config.toml
num_hidden_layers = 12
hidden_size = 96
num_attention_heads = 6
num_key_value_heads = 6
head_dim = 32
intermediate_size = 384
vocab_size = 8192
hidden_act = "gelu"
norm = "layernorm"
norm_place = "pre"
norm_eps = 1e-05
positions = "learned"
qk_norm = false
attn_scale = 0.177
bias = "none"
tie_word_embeddings = true
parallel_block = false
init = "uniform"
init_std_qkv = 0.0664
init_std_o = 0.0825
init_std_up = 0.0951
init_std_down = 0.0951
optimizer = "soap_variant"
learning_rate = 0.00316
weight_decay = 0.0
lr_head = 0.00737
warmup_steps = 200
schedule = "wsd"
decay_fraction = 1.0
decay_shape = "linear"
final_lr_fraction = 0.0
batch_tokens = [8192, 16384]
max_seq_len = 256
doc_mask = true
train_tokens = 97130000
max_steps = 8484
dataset = "wikipedia_en"
Each number is 50 + 15 x the weight over its row's rms, rounded and kept within 0 to 99. Layers, rows and columns count from 0. The size before them is the row's rms in percent of the matrix's.

# layer 5 attention key, 192x96, rms 0.0664, rows 0-14, columns 0-95
105:64 50 45 53 35 61 43 67 31 42 47 33 24 53 39 41 56 60 41 69 42 51 44 36 72 49 31 42 57 34 31 53 65 64 61 24 40 54 28 24 41 45 90 55 76 27 50 77 65 58 37 75 49 40 25 33 30 38 50 63 59 48 65 36 67 45 55 44 45 40 36 88 60 29 25 73 49 55 61 32 45 37 45 41 45 70 55 55 45 66 68 33 72 32 58 49
094:54 71 37 44 57 54 35 58 69 74 66 11 22 68 64 53 64 68 65 37 37 52 36 53 28 80 36 29 69 48 37 39 51 49 54 74 47 53 31 59 87 54 58 49 49 56 72 66 66 33 50 56 24 55 29 48 73 59 76 54 55 73 56 57 29 66 64 59 46 48 55 32 47 41 51 47 30 37 62 34 54 55 75 22 56 65 57 55 62 45 66 43 22 48 37 54
091:47 41 52 39 43 47 56 57 63 61 34 43 33 41 49 43 62 58 59 27 28 74 63 62 31 53 62 80 61 53 45 68 26 86 60 53 45 52 21 50 48 48 38 67 45 39 19 78 44 39 48 75 62 37 40 76 65 38 44 07 73 42 37 57 51 34 39 61 56 51 55 36 45 56 34 40 53 68 35 50 58 85 39 76 23 40 54 43 55 45 40 55 55 74 27 51
089:37 26 37 50 28 75 55 72 67 68 56 44 60 57 33 53 32 29 56 57 49 37 55 53 61 45 82 67 46 58 39 43 62 41 43 38 66 71 64 38 57 63 55 53 70 57 43 44 41 69 37 77 27 20 57 37 53 62 66 60 65 87 58 78 51 43 54 51 33 23 59 43 30 58 75 62 28 58 56 39 33 45 63 49 34 46 50 38 43 61 22 63 49 59 10 43
087:55 72 47 73 68 43 63 52 52 53 21 42 46 60 59 51 32 49 44 62 72 53 63 42 53 22 76 47 53 39 84 45 43 62 27 36 39 66 76 67 35 36 29 42 67 55 24 63 76 43 55 27 56 51 13 41 37 69 52 63 71 53 37 26 43 66 52 46 44 66 51 52 54 37 38 44 25 46 62 54 36 35 49 58 43 48 74 55 60 65 71 72 33 29 22 41
106:18 47 60 49 56 76 37 46 60 31 73 38 52 85 49 51 34 47 24 71 55 78 21 33 69 41 59 56 56 68 52 51 37 33 57 36 34 59 32 43 53 50 57 41 53 40 53 45 39 57 51 88 38 65 65 43 52 46 64 73 52 38 34 49 60 50 62 47 71 28 46 48 58 57 57 55 29 12 27 51 61 21 61 52 43 53 75 72 45 52 77 65 33 39 64 38
090:42 34 51 47 47 43 57 58 53 42 45 48 68 35 56 47 24 48 63 47 43 64 47 66 11 54 21 62 64 40 65 44 48 44 46 46 31 68 44 34 49 50 56 19 68 50 82 53 58 60 54 55 38 76 65 55 36 54 61 73 36 52 63 64 34 31 68 29 47 30 76 47 29 71 53 20 83 81 61 35 38 56 46 37 46 55 68 57 38 77 58 79 31 35 52 42
084:59 55 56 64 15 86 57 52 51 37 51 47 53 19 62 48 42 20 45 42 44 22 58 30 29 44 57 40 79 64 59 38 74 70 63 31 36 69 49 53 36 47 58 45 41 71 58 41 32 54 66 42 65 38 39 63 38 52 55 65 53 56 50 62 28 45 64 36 60 80 42 56 88 60 30 54 25 54 58 37 56 21 41 38 60 76 41 49 78 43 50 37 62 37 42 57
089:56 43 66 43 47 20 73 54 60 54 48 81 67 83 41 27 45 32 67 33 39 60 54 53 40 54 65 26 75 55 32 63 63 70 71 55 49 23 48 33 41 32 73 63 42 38 61 42 71 32 49 51 38 39 44 83 45 69 56 38 57 54 55 62 38 40 38 44 43 43 57 31 57 54 64 46 53 28 46 66 46 40 70 53 28 60 29 70 31 85 30 61 41 34 70 34
093:58 51 41 45 39 54 47 36 72 42 62 59 15 44 49 30 73 46 43 57 50 44 40 60 39 54 65 45 51 55 59 46 55 45 63 43 94 55 48 37 41 68 55 26 54 38 61 59 47 60 55 33 43 55 62 41 42 48 58 40 54 54 56 46 12 48 28 29 56 49 23 63 47 72 58 86 36 20 26 90 20 65 45 51 53 19 55 41 66 58 50 50 68 29 45 79
092:32 41 33 64 41 58 29 39 59 29 32 46 48 36 68 47 48 71 82 81 53 67 57 73 38 65 50 52 56 50 70 70 16 44 66 76 77 28 57 43 50 28 54 75 45 66 45 66 48 23 54 62 63 38 57 24 57 61 32 47 48 65 66 33 52 47 46 57 35 27 33 38 54 66 51 56 25 50 56 57 27 66 66 27 73 50 45 60 46 54 33 67 47 37 47 72
089:62 42 62 44 30 29 49 45 20 62 52 40 57 43 40 65 43 49 34 34 38 72 54 64 67 60 64 49 21 54 44 44 55 26 58 77 51 61 41 38 59 55 83 65 44 54 63 33 66 29 64 46 41 79 45 11 31 67 75 69 47 28 55 50 50 60 67 29 50 68 40 46 41 36 42 70 53 53 61 38 14 37 68 44 48 31 45 55 31 32 81 47 47 66 52 59
095:56 33 61 46 66 57 28 20 67 45 52 54 46 48 60 75 32 52 56 73 52 72 47 65 54 52 49 62 53 30 38 49 47 52 50 16 45 60 42 67 19 70 27 58 25 77 57 39 66 35 69 44 46 47 48 55 53 75 45 44 52 48 50 41 58 51 60 15 50 26 46 30 28 56 59 38 54 56 83 49 55 41 70 07 38 44 55 38 65 69 16 46 56 60 62 60
089:55 28 79 26 54 22 33 38 60 18 47 22 46 54 59 47 51 40 63 74 67 54 56 60 49 43 70 54 89 36 45 53 76 50 68 64 44 46 57 33 70 38 60 56 66 34 79 63 28 32 54 51 56 36 45 31 52 49 53 59 30 53 54 86 44 52 48 61 58 57 53 49 31 80 48 51 51 72 41 45 40 45 64 43 69 39 43 31 73 32 41 30 48 68 64 72
091:35 44 67 47 42 46 49 55 61 67 65 24 40 10 35 38 34 46 26 72 43 78 40 61 40 83 50 43 65 59 65 46 57 55 55 53 22 55 45 50 36 35 70 49 27 45 68 49 44 67 45 72 17 41 61 44 66 21 60 38 61 43 68 29 83 66 69 45 35 50 42 54 45 65 55 35 54 40 38 53 50 59 56 42 68 70 73 66 53 56 76 57 45 55 19 45